config = dict(
    num_hidden_layers=14,
    hidden_size=192,
    num_attention_heads=6,
    num_key_value_heads=6,
    head_dim=32,
    intermediate_size=768,
    vocab_size=1222,
    hidden_act='tanh_gelu',
    norm='layernorm',
    norm_place='pre',
    norm_eps=1e-05,
    positions='learned+rope',
    rope_theta=100000.0,
    rope_fraction=0.5,
    qk_norm=False,
    attn_scale=0.177,
    bias='none',
    tie_word_embeddings=False,
    parallel_block=True,
    init='trunc',
    init_std_qkv=0.0356,
    init_std_o=0.0442,
    init_std_up=0.051,
    init_std_down=0.051,
    optimizer='soap_variant',
    learning_rate=0.00781,
    weight_decay=0.0,
    lr_head=0.0133,
    max_grad_norm=2.0,
    warmup_steps=200,
    schedule='wsd',
    decay_fraction=1.0,
    decay_shape='linear',
    final_lr_fraction=0.1,
    batch_tokens=[16384, 32768, 49152],
    max_seq_len=256,
    doc_mask=True,
    train_tokens=157000000,
    max_steps=4877,
    dataset='wikipedia_en',
)
Each number is 500 + 50 x the weight over its row's rms, rounded and kept within 0 to 999. Layers, rows and columns count from 0. Numbers have three digits each. The size before them is the row's rms in percent of the matrix's.

# up: layer 11 MLP up, 768x192, rms 0.051, rows 93-161, columns 0-95
# down: layer 11 MLP down (transposed), 768x192, rms 0.051, rows 93-161, columns 0-95
up93 099:434543572525423560541536580403505464417552580440406491532516506494475507532506387464559488530549472496448535527557521450503504423428399507496490508520522607435481539444429359511548556443541467494549498525400415482523527521480510571529479456526501517569472422577504434611516409577538570493
down93 108:490519395497490558535587476435595462473632442520426487448431458542474376516525402496541605501496488477577574418483436517529519514531574574507457415547479524495496455554516476494475478530455547557481480506550502498548479538458510517482525484503482538525453537518504515509491483414423456524
up94 104:535526560415432506496524536548598532428484531544574582544518455495488511491473592443504480473500528494450505537502578561446457566482486578428452533374437497523451483466561492602507515475456519529486519462481540497523519433449510523559477515467485544634427465539492521548491442497446450458
down94 101:535492546565506514507373403472519421638505525469499436497558413586566528434582465604508506467530481519548591480505430482548506640500450471581516500539531493575494451454515464462498458472552481491485449592412552554546541528471494488556533614547593513541526546471445423496442428493514458563
up95 100:502479462507600458540445524516449603440531579481512473507552520503587513478487583513435439554459549474486442498507495569394557510446486507550446499505544516410473543406509616456466532530530500431497488556451484486488549469470511542491548475530473552534478493547536533490481469615510549495
down95 104:470473533472488535477491575539494483440546463473506465425448490524467540524523505509463589491599402488571492522473497488517487450449471500516515522489547432463461470486472476571491450483457475486480490435635517564498496487553507439461478488572475539506413483510473441472498478464555424555
up96 106:543529538548551617459445493493448500485524486508613494521402494421463527613581505493456354564575515515537430527457451525537449513497519498552560461509443455450577488473532404501466471450476577580484521464438473456573500570458558554435542615486524443539569595568472513445472522527483537519
down96 105:531511504516498534522530523565480588484544455457532450431538438460499575517557510563503520511414556489490531354482576540539507518444533496567439433491495553500499511461467473441385564550525567548487535423554528575449428474504588443551535459501519467415542358472490459552457506494460578578
up97 097:528491527537476499612529420513463452503492453558517553484503573424541558478512470539498482607504604460492571543512483550525503451526520529489552388403541495437484488592492496543418540519506536515580451508502486546483542546538576556461492469529537596520501554567540532558502599500513481465
down97 100:522409430496444515493478519489545632456542494571552529486377555483502518401457557525506454405445580539410580622580541537569510445497497525505545429496472540462502406579480483467443502519505438468501486513526500467483454507465515600467454581467521524529585436459443483463494482472463565570
up98 102:473482529521601448510506519519545420496467546462501369445573428539447476529544454584485461482526546447452430471466494520534490546444531587493554542569493482429448398578612461589495486498496518496558483382494589480493458589505537488525446448598546450505565544465529546545477544461458449538
down98 102:442457425530488513622519534431484420481498521493416515437566536504558422517503496517491442441493544559496516546527471507449491452474461506479500630544495518536477514493470608546507530471526512499423469407509550495619498539511551445556442419462485518493489431558505456457528535467575451517
up99 098:548530576496441444519552543510607441415499490449543555491555482512480475522475709493508508487502532548557445512485490546490489484484458560441539565508533473565490510531565431529498515417557413429436573470431477540566454502496500533462394479544556482476517565556529511446459578537453488487
down99 097:573489523472491471545531461565524496522461516538526467466513476454506561458525586436507590542514431507461507560558491414405532515406559414418446595527641478562485560606430565437484558417416469580528469427454522474459535584577441507509420484493448549508435451498493573514441458481476485485
up100 114:588541461492541466529520467625517404460575470404435538482431447477590478580558501485535489528549434532571519514575571421450451548493492423504433441531419530563519502580540396489505523478410495571616522446565459418484568492572434617489565460558503473538627545490486461526440556468486451540
down100 105:452492556440452436548519482589539544435533576476468406528507442491457575475632516496418504506471476405497469485439519443496513546450530483490599534551479509554453496464540493493524504454564405478550505455497558414446537526554478516537496481378504507503430526463515546533561531511515468537
up101 102:535501525573533442601462464548432573486428468484528377468441422572534546477520561545505484526535589683542526585507622571503516503536485520463527587518486467516601498518520446552535518431482506532541471467516470411484525537479478516558478411497557469491497544528504542514491522605480572440
down101 098:464523541551485527531518499499609518473471533501496545442476449472467508486594545502521484471472526512453587524493520515605413394489486497562500487465463423502538423458459515551442522528449489599492457537569636467508541534596584400548373421508476484633443537458531569540517439481488481460
up102 096:447587511447577476482472529491445514388512556515398534563524460523451609504530680541431517514424535482430440515596510506549523477540466493508530481617507453468524464587622468611491466559388572417547559503504507488484526448488543543546529479509480463604412528477443439404469497500529502483
down102 101:498536463503449405454414412518533498523469560523533545531447513454521491483460522470583530515473476482453544533426393486512619502512472464489504466497582517521482524483422424450480531418452453491491423555447538475464533506483597501503466457483490442535541488531354479521516535511494522570
up103 099:582576513462565528427587544544450378535519514568587506616542591482518513472457461506497466461632515428457498569531550560425498482497448586479414491462489468540453559543453519444565482401486535432489528487520528538463539518522587438496421519467470448505561516480500493456556556425522489439
down103 100:516532458489507508491535500556616526452526465475449518486552421596450534498473609585471537559479464477517532562514448465556517522530519436577539485522547493498534528497481509463476544475597471536504447582404541556434614466621489529471510455433410457525488512525516389508552518526469583500
up104 092:411520545577551480453486474565490496507486482498467580580485491457483444499465440478466485499475470498507456516425442430494438412474559493514622497537370584511513601476486564547438552604537495481528454463520490474451504452548490529582442539465418487497584497473439447563538492536493528523
down104 087:574511494453542487511442530446552504464501472608474501510507511473484511567538512522398452412477446434495512513553493396564473541515552464429583503478429583512638513476436491514481581438440586574482609476470467485476458580531544451572474490527534544510436498525493530453502484502563596451
up105 100:561409448511511535484477541424410569503456497414518535518455510436544561500493482419527470594431512564501485452446463484461510437581454400475530532551524454424551398348558475443511447538500544492452579457520484478507490459503478456498482554494433477473396535493484593529393486490493507408
down105 102:450476567515462514499487483538568452486450503597504495456592474475581576451428500521490582470500355432492515501493553523485517577442450483412397529464474496522498546545593417459539458548527476493423486411563478542533442485625568501524490501521548467510467476579480396477600481539474503566
up106 101:474486478480399495547386446593477406453536499476478509526502433506535439441500459550491506588535561573486497560519538549437489417560509453504391498461425557486527594448486512444475566462509523586389372449458462445480516525515538482474516571491590529550520518405488599458497479453491475467
down106 103:464581541455510460511441407547486627539522406482553433592420521483545577485502552520562579462492533466513434441487413412541492468437523498554520510519437524487485491517578495400538454544485540415484517498495542456516443487591450597465528540466566495533461570589494568465549499457480481476
up107 103:459463507452473518512430431553486433475485475482414455449579431507535457533521477512536598533569458566626484501447554483542490565576496484521446514578537457433460516477534483432528479476480505549481490470573440540455442495470520450493431490533477489511412570491446401489491485535464502402
down107 097:523477525534558418552494486436595420438522479410523568465486416376490535399495516534551425465455503480492503505459429480552527462498482509561477447456423501526546487543487539490497533463529593461503478495506478414474479532504525512473498547503533612569507490476573594603486473360444495476
up108 096:589426504435447513482500543484528529499542527440442526488499472484502524477444391454577466576550468563533522480539539499408525465463473495540428419491519492530430541405462469439503512578507498422515525543589494580510567514576524457591558482540366457448425459464491537530400591475479539545
down108 102:460502532541545447504482631521538542481492488565567548459499566458488545508411548429393538457468431432542452490555602500600447563444504567490483532513525471466556490454604536517539546453561617512516552440542553439525431488504480516427459495409522499504436528503486470527601471496410462480
up109 092:476535532604539501419388462532511473536432545493498612525602501492413489543555486489484547397451483482509510452450481520554468472478489639467394512534465430483513461540476586486610608489418444567538581504468570476515536435494552506550538522480526473494374425413566510506411552496429463461
down109 099:477515472470383463453577479501333558436472493466531447515452608504464480550486549568455473517427521469506549518503470491565484567464417541503402434430453472482415473387479411573526523463479411539496391534589546489589466545492440561463471495455480409481540441532473492475512537483589484500
up110 098:540547451515422559477501500457451474434488554459481589487468504604543573548458566519494466525404446449536422512518554538496490554585532429515477537473525514509498504529464475357576540494468463432483463572583564514555543475435535450536527483561537524569487532474535528378513564497413565568
down110 106:440572536420497569456449522552550510505605550556478485469522414491502538514435486506445405591518462458541606416461445424511495517419515446558618480511499573561500528429472481603464493450449522592444480469484465451512490446521539406424491481507548500531440430514508504463495506520429503479
up111 099:488533475565522505492502453479561494538422487495534538516478533483583477549476429419586581482543608470559557489533412552484493548430560510493530548513539634492563476518469432495438502447545520492487486468440529512522542497415566464400505512460497561410534527455506501591502488487520468554
down111 103:401571511439457525532567477520489532460613426553475561471485613514527523466509329627572472451544527507478585473421460528510509491556509487398512529454554475453454508416484439506467462442554449533542521435432489443521533533385554468576505497450512539503463513508441478567435448499495556479
up112 101:519591521549465496548477528410493469461497485505478464570534527450554542540427527533443493443478478496623449584508595453552513504455525541536536535460510498429560487443591568493481579519514461445585552444537571591433533498487502522497516582553553617529496582491524442456520542441503533556
down112 095:519483410538530530515566421460550415466526531500411433519473447514567446469525486596453546534493406554464427460484540467513506570628466526426513480492528519494522534518491517449543421481536579503498522381561490502494661446502452449543400483566500457433472540546521470560470469535529494429
up113 098:510436553486504545484541372579480454515441476463440442403455524472502525479647525485595541545505529597468491431533448458524550528451511534500482521583498534522508522446478615486421472550413559407456484531423469501552460474333479521527521393542473452453408470560446490496511505426583464393
down113 100:511531458503452434497541480422505479559567479496525528526581447515495484463462446477598563515455424455468514427504373483552419517521487451529541529483576529572545477607462467588464564501516504472548503466485452538462475505523416538548568521496453398442464494592449500555595490503569547540
up114 101:588520485410571546546546530575445475411444569452436573459528495497431574488513510547489534564517416493507519469515478545582522562605493459506590484454549426561512495557527499476448550558444418381522452488541522590485464506478476462534528577550598420532443544456418506578551511502542523545
down114 100:388479523542553557481490507508481428588566547561492566492541475518562476433441530568527514502426585500576520435488439497416427496433448489559552438540451636469548593507467496518494446529624557476531508568592401472487477500514481565516520460456482491475508516604455491545482465414468493478
up115 095:465498575483528442514542416595527525478507588506518500450508426553512526523394512514536435500469507482534526496537562430422535498529569473501597525534452544474513572486509479407547522511473414516532469501395552473528495539513385478495560397593555478554554450528419449453416527527396546483
down115 093:478447504511497549493446476414481541521491481574556455511501537531501509518394625422542426482588450440519502479508449506480404528508492568500539512420465440375489537530463456479511501474650598605459411483431496488526565578475529448560447510583491443492517466576591557452523466629521498538
up116 101:520509590571442482539491484445446486490436592510547363490572469570490495538540408569529563516622503408449567447401584478453541552463523460525561414507514482454530503453525493444463464518429519562517457494476469475450497468365491486478511472463502581492549490512447433505565494571518542497
down116 100:485474484496521442467496550373476470440563450463526473575426573550492540501420500458469573574516500550445516498572538497573496445529541499521433506502508566455517437579560438532417550470479466480549472499471480472531514507508481541502417436507483485495617498487436466501368540421375528541
up117 101:486451422495489432568579439508586460503454569501482449495446481506526564453449508473521471606520447455529474551524490455472555568578550428441492470552485490589485420405522441464524534490440566536479524480515518589549546567510502535531556528515543462574526520461535457509521525600535399481
down117 094:440477541553515497532529484527502560536477489461585613471498461501509468514544443491561479453520433551507446453528572345584450522461534532478579510427478561489453509539507427519473512517530526454519537493501514504453535577502436511481466445456472533475412619579473568483517577445580471565
up118 097:601461553501454454479543450471527508420492475545417535433520363551416579494467608410514567552454455440501547489524518477564514652452556468521443450510561513558484524465486559471570498575523466454467586450515418532434481461438567516489477433514480500548429458620462465496520523510456504460
down118 102:397492499539476560471531402557577424585528519419517520509505453555471492514589453467471487528497548426546492573457481406454474527524493502429471462422545487624459458581472421550493453542423435490536514554468517507520515526522466482420469534510399449529519486502505489504580448538467497504
up119 103:446540569446566424594481507453521477464514461566541525502475433582612515583507505513516581505551487474537509466527432598495487496439504592641495498563594493535520486484526565521516452513520581523472434557446545565641486520518532572503422451424498532441447556441577507546591412444475452525
down119 111:565491442441481531421447499497454507558514539566412504525423501471372508649528430442476450537556535462546492486544509500442517450519479433460496484496497454495569491507583557440376438494553443548525551450411460599530468497463462498508442491471524446515467494460442533566517523467513417541
up120 104:529457497481428517507541408421541492407487540440487498533493581508486558477445483481462500455492436456515500552448561487415422571385483501502505552413448481523539507480428535528474432489471499473415462537558544477620459380397479451480572538518436419423498464526419404442472335461495580446
down120 104:523529459502590508479489528461519536582496539509515551436547337489499471563606520543600451485438489536596486412503451503584532482558499484499489441554575468482453488535578543453529593487535466504526531435510543448388548494523507506546461513467533524504488521571504528547560568528531528577
up121 100:563485432548480462480474510525475477467485468438527484473466450396387445533605528592524502388468536494460476650483325482478426475537473460530444451542471438493612474569482480488501485484472602603604458519422595447452540484513531424483443525468570466460439549529492480567484462507488448482
down121 096:481452566483499527479484497497537531602562470532394573473529527597464519441456353489536530556532557426498528484532548549472484504520388511463499483458483394502413465468516432566498485534491470442458493539437480482512469520471470468571410448558527548476436518494543463465560528468296593569
up122 106:507465535590524471439546430497546517454424478465571492499581588487559519414517453444572492486469464555430515507493554524488429424421504518518504486548512484505543419512479483443538464569536570487529501479462437534498498529501549585611441501457438410517520569481559460506476453421554434491
down122 101:474522501561460466406475383518526591465456453498437389472488613528481472495617508424486547439541490547504577507556469532468502637451568435454423553475466474529471548474462461538515565477521462609574458511515478470505501479466455528538503488479363518508441524418571566528522588513433484469
up123 104:546446542542474579489619495504521415495497474397479510478518507442473524546466526636519456533475461458452499539507497653536534458504470619618468425524524558480445583501547452472521570549510504458496441487500508492358462503419533452524508534490485457499570528459501456392498522428472504515
down123 101:518447494493570470484482431549488558544511607507497435442552536492526485510512467446496468550557525436480492476581511446520500604480531440474539467436511480512512478506534541470566628492512458470510463527545542545495404559451439474551436573539478350486467508611528439492558458456417508439
up124 099:425561418491460523511631453454512467398473484505474480466435500510503561485426430445495464556607450467440489556542570535503490540582464531439488502459502605535529546594547490465483491472561544554573429481472473483547539527603519547470460516458547512577593461518504608542504477513540539452
down124 101:512570540457436508552472456492578459424530431357515485485450488470526524451436559517508556464533483461504456500582568418566542542444642446545473405568456433514478479481512530492462501438407531435455532545555552543465602475475512492528493476568406457466506523461533519538486533452498485495
up125 101:514407520533518494618497550484529492463518574550468597507444431537449459492488561537466543482534476518469552502479500492590486479497496445441430504514459577537595425501452452382567420519540408477496501494542453406473543487458506509517509561631466393532504484564447525530460532480507585558
down125 102:503560439522496612468541501375476508515445436542493575462476448457535527537489483505507446516539546507517481539453466472466401529486467554514534438452519495568548532544619424590571504531477554483418473612525504578557465540565481495423453448480471471437478513566545467570564480569502452487
up126 101:495501616533566531482538502541590391532525536470465633460434490472503508548506481522563545638535517470540563526510460542491454513502527554526557531516546431443517537434565513520484565548571445466481570557453586420431507466530521577488544504577427468525465466548478550523548490477571448579
down126 109:538490498585463462564555498463392495586456469549482389491548467574461564489381542446460414542613506473405524489532430563573509542486485515523433558419408447545573465495508507490543469511419511643569629478541429502474522476521503581465527515516470575473513569527562481378552486496486487515
up127 105:467532581456443435472420510551422530465414623429540438550524490584510550459551526501579497433527496499511560454533496446546463437535523487502554399515495507434537493484530480502544617503583505473486490493420549536461510488510533522470559440523533444506427546488463494535533410519488516525
down127 102:585501472460450482526532519427548441534471544524421496486398449528488502471576495426593399444478628511537526466506493506451535547511535560538454545498505442519410479548591448515532502590432595607479530445583497436559539520557519493396434532563473490432455442441556464443486553469433500586
up128 107:565539500598468557491521489450563436521512541498494504533582531437507504536528511551487527528454520502634569539493549500464548490424502545530464550428548507554423565390459454451553408408580495516465554432545464513460474465517552605489526518534616561586422528625530431486494508445548464564
down128 109:464529587481505456448500413516554477582495505570513483475537464433553427534498567543429559597547474575525547520471540467474487543537556549480561533405557556520518522499486469506485431519571452538547543459566461506467539574477507473555470410538494421521490562473453470570416474555484553483
up129 098:594496432418565518470490439489603525509495510477500546456502529505534509421493406484603537496588377436534467510581517436403449439479522431521468472506542534422487512518456543571520512394456487537497543480454462394619515486565484470502604589479470530471540548575531459552537542536531429550
down129 096:526495540523494558424484544522447539468466555497524429540565540480527618489518621495513497559414452466464533444442487488553461536535518504513569591502466408455524512428460582525527462425529556459489473523529539502503485551545429434487426446453601427480491511372423452490485548475477528446
up130 105:519479478466509521541453458418478444578483475525514450498496470504586504474410413472426504430536567508471483472503583535497517503372510508504475503460527572522475506575483479472394513516493489582564468502477535539505498419521560486559537583493484531494551523452515486485459557481613490486
down130 101:487479532455446502618503525427529505564516474405486478443515485499495552495476546435483488507546555492465465451551443462592492554567535476508449530428487564423478527495479534510556402475462575494446614431536432480544562430514426548498508536502528505502426497556566432415582510471484492573
up131 095:546399525583465518482508442518509535400532578551675505469501554399623419498548504531523516465515470441595444521458498511488466547504403582479597521472614458488531549599512539401523548526509548495340457433502533539513403521536506466601467503578460601455500449523545480527474469480444502491
down131 099:472461439466493463495509469453523485507551494429490488488502513510545461480456472471466445490495462504473461498572444511467527593540531471504559523459464526559594510554400531468505492407350496559517498534492488547482573449613409465527474531518497490461502554530515444435533502632496498536
up132 099:375567475549524451540429489518486532469499487529444513521548609510518496512516420478534459524511460484507589591511492479486634491521503477495449429436470476575503454552491529477452539517556520442523490421573414577542571507471533497540526487459474514515453613559555489490521450477556511451
down132 095:431445447490499553521436483507424535518570452541508588646512488522429505539503516537542451528512536488460484437523501548504536523489476464491435523565499635532574440425499488470518499495480509531440593607569442477444496574438475523452435460570500499494502477440506517605545521497483542528
up133 100:384362534507547537514508477447504506547405568520497469495436462385533455522493463501433491545512582470610475474490537490420438495443502491527506457458481523528517499512416441519543519556568510485468483469505459457481460513486466512570471583509499499436433505509460514415554449547548567492
down133 098:506482563588491472494463475482474591464435482423511536538459510429397515516524500536565532548500550454435584433466497457637489620545565570524465496495559518455485515522597597587454498477428487535494555448518580453551426588510602515429450582493450465456467444444468422478467523495423445370
up134 097:433485551484448483482478368477478522547552534482504490574480519567521452492528486575472572487513398489378510461549424457466488545517583534492439440502554484533489538496435525440448572587614545505527510539497515532445545445545575402450512543480476530454473569485477464530530468552524414503
down134 098:516463545520492438415591465478482514448467433526504498419443557477550482482488564571581491592483459508598511539534485431560427544465482475441555413429538497554428521549450570468442578491537484455353491442523485473547502561619495385518456526576407510411492466553480487459570448462467444531
up135 104:479470467532507618504547455480609402501479432474426457492560439602515538479515526513568518533416454571483473484562503546459514437517429446476467511496459578464509631483459511519460475414434478551498493435474481462507518493431555491468469529492398517442486543539455537464398527449543399551
down135 109:519534463515483590522590384457431511463463543471513460493486406458474522450530510530535480518554465562485561428561492502543510464616481622503519488531408541414411473519432550514507463561511487473537505497430564524609451527534469452425489392546495521617499459521404544464518540443545493524
up136 101:524530484475434468479462497483540487587465567413479497502508452424494427493510432465510559497557432478449509605510528543447466486553388548503561560543468423531549386501568554423418551385398548476531568449496529448541576574508422479532470505549513619511504622558440512540604456494522530498
down136 098:525524584561493434467499461464514483545470525495584509516547500481442524405491488564526460505455496501476496539453478469474433506536554426501511352477469525524523518498519430522651415569473573502477478461467527590490577476407515478508541527531600549574495571538515486454566479463504495508
up137 099:422421477510534512623501547445488418434483572512525480477535524520499505447525404485527520345557526430569624449612468443422495488553496550569464460500530448511459557511557543483470517625476560539520512466432429527459526479478435504472558597549481442593493505627493477601482501477492497470
down137 110:526546444444433493564588487444465437427442517488524567472578548520422522415380509380481528537459482486490484512444526427525438489567588532521489414487475509559492525524520427556574539512506480466460499485496469473590504514501505546496420455451378422460518469482463484401537551510571481588
up138 100:543425571556601549538502491555492520503468519512572501623472540464561552418510441571496508537627417495531460458553461516449541473570543512470523546545439424498426480590471498479550488545538556475479481497521474474418488537546439352475547511572402498496544459570539504508468537482509545547
down138 101:556631466558418491506547544543556519555542557436473556515516530460461524577487550530542516453481539517412514438515436459513548482473503546438439526491444476639490528457486503529538504433471634430478573421478411448570518463474453499526481581464600545450421487480388472401483506540577543506
up139 099:484495449488523525506524444450559509437552463412506494521537469388575487375468580549508453528439503545592459534544452507595487495471613514513558511507480530494470498585480568433481532501547499565535543432460558448472542503551513528412522525516469473438493524476515547427487524580382416532
down139 100:412475459582483521465451540468505504428435381621552564539475416553479507588452517443477466426388543503471440515451464530521433545504579435494557532479585461524472519412618463518440473442479460435542528518451572491521516605485526515515487504602544526517530553523483465534462512463521494512
up140 099:520577407403528537555477467514421409579494523447434479426481442510513399460529420519576475534519613469452588506475515476415519523463506450567467516424524538523548505585480508547471493509498565549452508526451521506466552458455538509519517422496525518555431458527549564552531569427501474493
down140 108:574391471535489527514528498446560489484482424533526554422451520572586497550535521480509541452514548520457562527544510447398535500573451568534630476487603493495480444487480469567480480542515529493592447546629517476513472525558466576489550525498465561497478474562494466577612599545530532459
up141 097:492422427426573485517422614566515522543504419481478469539517468510340464497470540492636554465473447511510441534516537478515572523528475384451468469498526503538417542586534457457403492492546365478424499495506456535553584473491480404564496535464491503465514616556479525488450509427495534505
down141 101:480558605425581454538447432488538569517450386586505549516471575597526524486542466603520483444497484416514502513494439528547532467552498475561532540478478538504501532470557528476525510385496556562466520523458481453512530453506510528407516496526459499547473521474464484535486552519413450456
up142 110:442445535435469476556529444594452462490420530463515498536577541517528568520441476466571514541457617475497537527447440577551494524564435506494481609463459484504466433550481500470435415549513510450420563487427505558505472494515481487499533541556472495523547571530556477391500395513545455435
down142 101:495518408409543595444573509476475461453509447528464522491509502533509506439445535537491529477430430547506520503533432504579429564464412512581529541500600423501467511439470549516490506499500504525535489545508542470491479550517474525460485473492465525486613383422521431467517540389514511528
up143 102:510588588511507446545537495545484466506497483517492545572496502556570592520542542544546513607533380468467546476505417562591452477500535528411555422504515476513467466403511551530515450557435541544476498521519572499482484489598558477498490534579453415478515506587525489566534548568548484517
down143 102:518423520490541483490519570487494512560425519550570461378536448476464440467516455447522549590497636579550491515440530517501470626515556547515517512574513604592552535447363550544432463540483484563487432513539450532525534485432487495456502501501452498500506475542476540447420560426446471563
up144 098:445470394466581500547566573481492496490501498455467474574451480491480449468455426429471446454526473585424528410347470468542578508519531530525439432474556463489423535538461407566530425518461451500527510492561540528510478506455498562442441554520485385495516556376536499534415391542513459478
down144 096:479515576540549469368443528569437568416484507474450564513411589404532579553499596536454481489466550373541565502550519430492396518487499499491499570517587523546519518451603520480517470462403507386519471455534554461545511470483460445502471431465561521387429522510429465478543545482490533432
up145 110:377491489476512526429502442427506499523475530495529464469521480567554396500467516516571516614587540504523547458478536424533521353491413478554522481489480550570590532432499470509547503466610557441483517443475500613482623527475579481484524491528495562566433479449587577444508439470497593506
down145 094:509451490495460498485523520560470499578394449422485552466446530436509455485483518480436433489487469445555502512477468482544488533536443359478521454556507546437497465487504464504484543557487495495542464556465430468440480469539533413482523455404463456433537410520504505508509379464465469521
up146 097:531517437536457598583560464498590535530404495398458496453546504397578492467447482489520559418471541540440453561489415510491471493459551481554523409457506470469564472554546556516510560594517576431437437452556498460509477512547539484501524582550441547506496449499506588549468550505443455484
down146 095:466592536497493582552558523486555539499472417559574462438512515539415498538603466553663512584532461515501497382429582486501489486534461509496430513494508566477442562458502394545462534544516571541491489490379622493467493619484547522479518424531493495450544486448549447513491448495455499393
up147 093:472446564456512530489448427529550434404525561475492490478492481518533542456538524487455470501553439430433541484563511538587414574554510537479499504400573502530526526442503489443454509487512530472584495457575547433579505437407554498490448560466511434474437535525531576450510427423531478452
down147 097:553520588504475473450516519414527457494541490558472545453486522467526507552504439539488526464480498426539533467541449510532552496525499588435481492537462471465526517463432506587483529596475516474440487483444494549541525450610520432403619476511504547526554555476550508423502403519480560465
up148 097:548541497516561520523465556522560491498532584518437634500494500544488491407440433489597464444596551477466475542603583508436490568556488482536407526511524462420470471493455534575516518573511510412491501553551472562603495524475471483539435521428559579482561461484481503546484509509542430473
down148 100:522513429552423443497465551523519524486572410401627513497480434412439500463521532632517528508472561443579456489558499514551561607447520490547513495444507520463392526496484512508504469497500514554529450550418439433519453537493556518555472507532611486530482563524431474545506445567423490589
up149 103:506561538478476470510518488446491490528479515424523400522480517540466515563443381443491443510518382372539336469502461458434513464576573536428466500468459553444454547516500579471491409498520518492519435463540374459548553534427486568462533500505498511458502441500468519555436532415459417456
down149 103:465488520477482585531439537506441520544532485557565488466490484440608503506529555576429501575578526634475515544589544445620458438466440507642490469450470498511505494484479558457548477459461501525543476474482603466514559519476528434505513435529471440537427478524412399536518502508630458573
up150 103:519440526485475460494559445476489456463587493429521503488519436435467530410486595534427479568434497452523433544437510499538536518476490462496488425545505539499462477546498527459578462471523344515492485487385440551502551634542543423470514556486489518612607473412453499556490562454380511474
down150 104:543461557595458479521459470507571636494480442437512533587537447580537571509531555479408516407495339465507503520562437541517437524455506496551549498418451501557431462451579440402483557501477467547460427634527521523519517521519554490445529482546468422515511556553481551510482481443591502548
up151 114:516537470461431445566457488487430469491588547495543479418441520526546559582454434517494516434472453452561587513536465492488478423443478499479564528606559483568543547500567486495518517560470509575606595498477447493508543578521537523589558547416482583401529530542576481534508553441536523575
down151 094:597542587531525560545499499470455589482444604513552481475455487534487579572587564442456478558495433560522615577519539460546514550513482512501511536484518559431588484483550435476577462560562487404580523488532519514508498471586428527477565597482502574471509530482566571544520469511530499528
up152 096:504541538483551565531477492503486515460456652493430544479431486554541472458447425498474596439559507540461492502435477505471567521542512506523498560483491485520497419477497510479380536470526480490506451498485520584508629571478532607607448458522428553490463589507523503516416570545541635571
down152 098:556438467512435494553487416506532398551517487451493467606441537517434450517585503491484550532322522493512484518536468564555400487564536574446456613465546564517510474467380501507547545511536452503570593556460461580490505434419438482523435508463522412496519447564496500491575503495355460500
up153 095:545482587557572495483507454516537515444407500489504463475493499586562444489544555520430515554465584612507369485466580467389498501442598544543610496419525508459535535508498467543464537496526456521454518467485503562494503515575539579441529550489488558560544517433526469528528458516517515448
down153 106:490487500519446389509497536560460513456613462637470490479523521430462491572494487539465512531592513418560561501487548492488566533460491552478451493492455464437624500539564458488518440558449491459521456503535465511517491538436426449453639443536555520476627509501534547507522518502579475529
up154 105:453490604529499566516429489500540523468521625575520492632491453452545599453582550564522530433594503457508506565489502427522589492419451479452483471405530492477479470514480501467399525470491555576431480495444490527500520545596456491489523492485482511521512367476484520466473472436479391557
down154 102:468543426509540592520546453455562500539503501502517445498513437516534418572496494440610527489563580499550392530467492429499495450560530480519484583462494535471482498538450512389436434482543606565465556470527536385495476549540447543525453502486600513551547492457517442397491565442521519446
up155 096:491469540654462481435467419488549448464419529530622488527554437402558492516506535368463523444504500467417543472553595457557423516476467533512564406427446427515478505502555530572501462445467498397539512571483421555391448411580551517490448441479519493435582540466530548503463556523404501469
down155 101:473456577453449525490466526488507517525478497531439535540528615532396446496531437555512550562443467459536541591509480550532558561457481539493486612520533518391550509516535530513442498475472550528444479500441564461446470436583521462457536505521450500548502425441543524471529540528495518481
up156 095:465468586458547459482521501538504572534474446514556509447616359522503495606487516508467476426470522505589404487537504479499634553503519499455519542556545547563542547450469596522565550597593583462443441496531505448522463534544476478525531437535510440464453486524528467477488563546512454606
down156 093:458514427544546450495531519495530482549467524534570434501412516454419563495462482503436543542509455437480481522589464468392591405507451468484487480434495576525442506511530533423541513428457529464542441440464475565542538454439512560469470483453471510654445589454484558506542452486635532547
up157 100:529488398518506471494578495414482455539423534525589455512513549340622552407491440553479545460546541468568444407499534549436476478394419468440516394552490521541447451452410474444521568522493528482437483455433491471560378461565567490536459490528510441545474506503524508516499465566488562550
down157 101:465552579477590499483419388442545473545467553423416449488426502542555585391530435451591456418480495465504536603455438459480618418569567529452516517511435439550550561495476511542453489465517447558516515513437517455409550489467524440524483555472509497487551453490498455493551537520471564550
up158 100:465457516414475573482504512539459548418441540475602440466470420568361530485520395513515457523617526548511451523478500435512533504490420524475526516489546503506527567532491482462461572500506546475561610513453492583534462461497569454554563426445434526573553468461506560573548488463559516501
down158 103:572498461455449538464490554481539599437470543474546546462488490526528426467474531523395404398457521455465570543607517477556420517508607495597542584478564599585527517468474455485447454532539428614503510577547528533506535544464524424503485533560501524483521468492462522440546533449537603486
up159 113:506490507548536438582554516505490515431498518508598547484504524624505467442430476506519463447534512578514439499532547536566449548534546488502529439587540512511555416570538511519498593428542476504492601553448549425572574455492520451568559523501534530456466453513608579531560460514444534515
down159 100:559533491466537573513443539545562534554562437606495423479487494436489617534549519471488511586492548494553498499469422504456535408517397541492479550440523479541443529515450446427536378545581552483548423556439413523409529540475529548501447497522438545497496560520407450484480491526525496482
up160 106:610508484509473568515518541491517504522538478513561494575576510540564531502555535566566505510594547553452506495594594462564519397454450514491534445463551603467530586558564566566449529576491478549476557450493475550601524458570517484477518543440621513529508465525498550500442546530554558542
down160 095:479488544492564543526498556505403543401498493429435510532498598458511490546533496492506466388539560508520463510504520540502520502542521568554444649534438495441562497509421562496497522442421452514465579475505504407569459403533463476529586524561545448531561545389560573461515525556449510465
up161 088:509551456419441493507496505548435563572494559507541549557584509511542601497549409494489495591542466525529542419535525470495579447434498455511479498508451438465450441502488491527453577517517572543555485585439470504583442494420552470530545468519524491529386535490456474554534461444459542517
down161 084:512524542521584515510476594447519470455646548589532502493566544459580536491424491481595470468485455495464513540538538520539515532446663431450571467531475541416578546590569488446388541492425544403472438512520523484488470494487618471547521524419472552444478426429570495480617535452486499561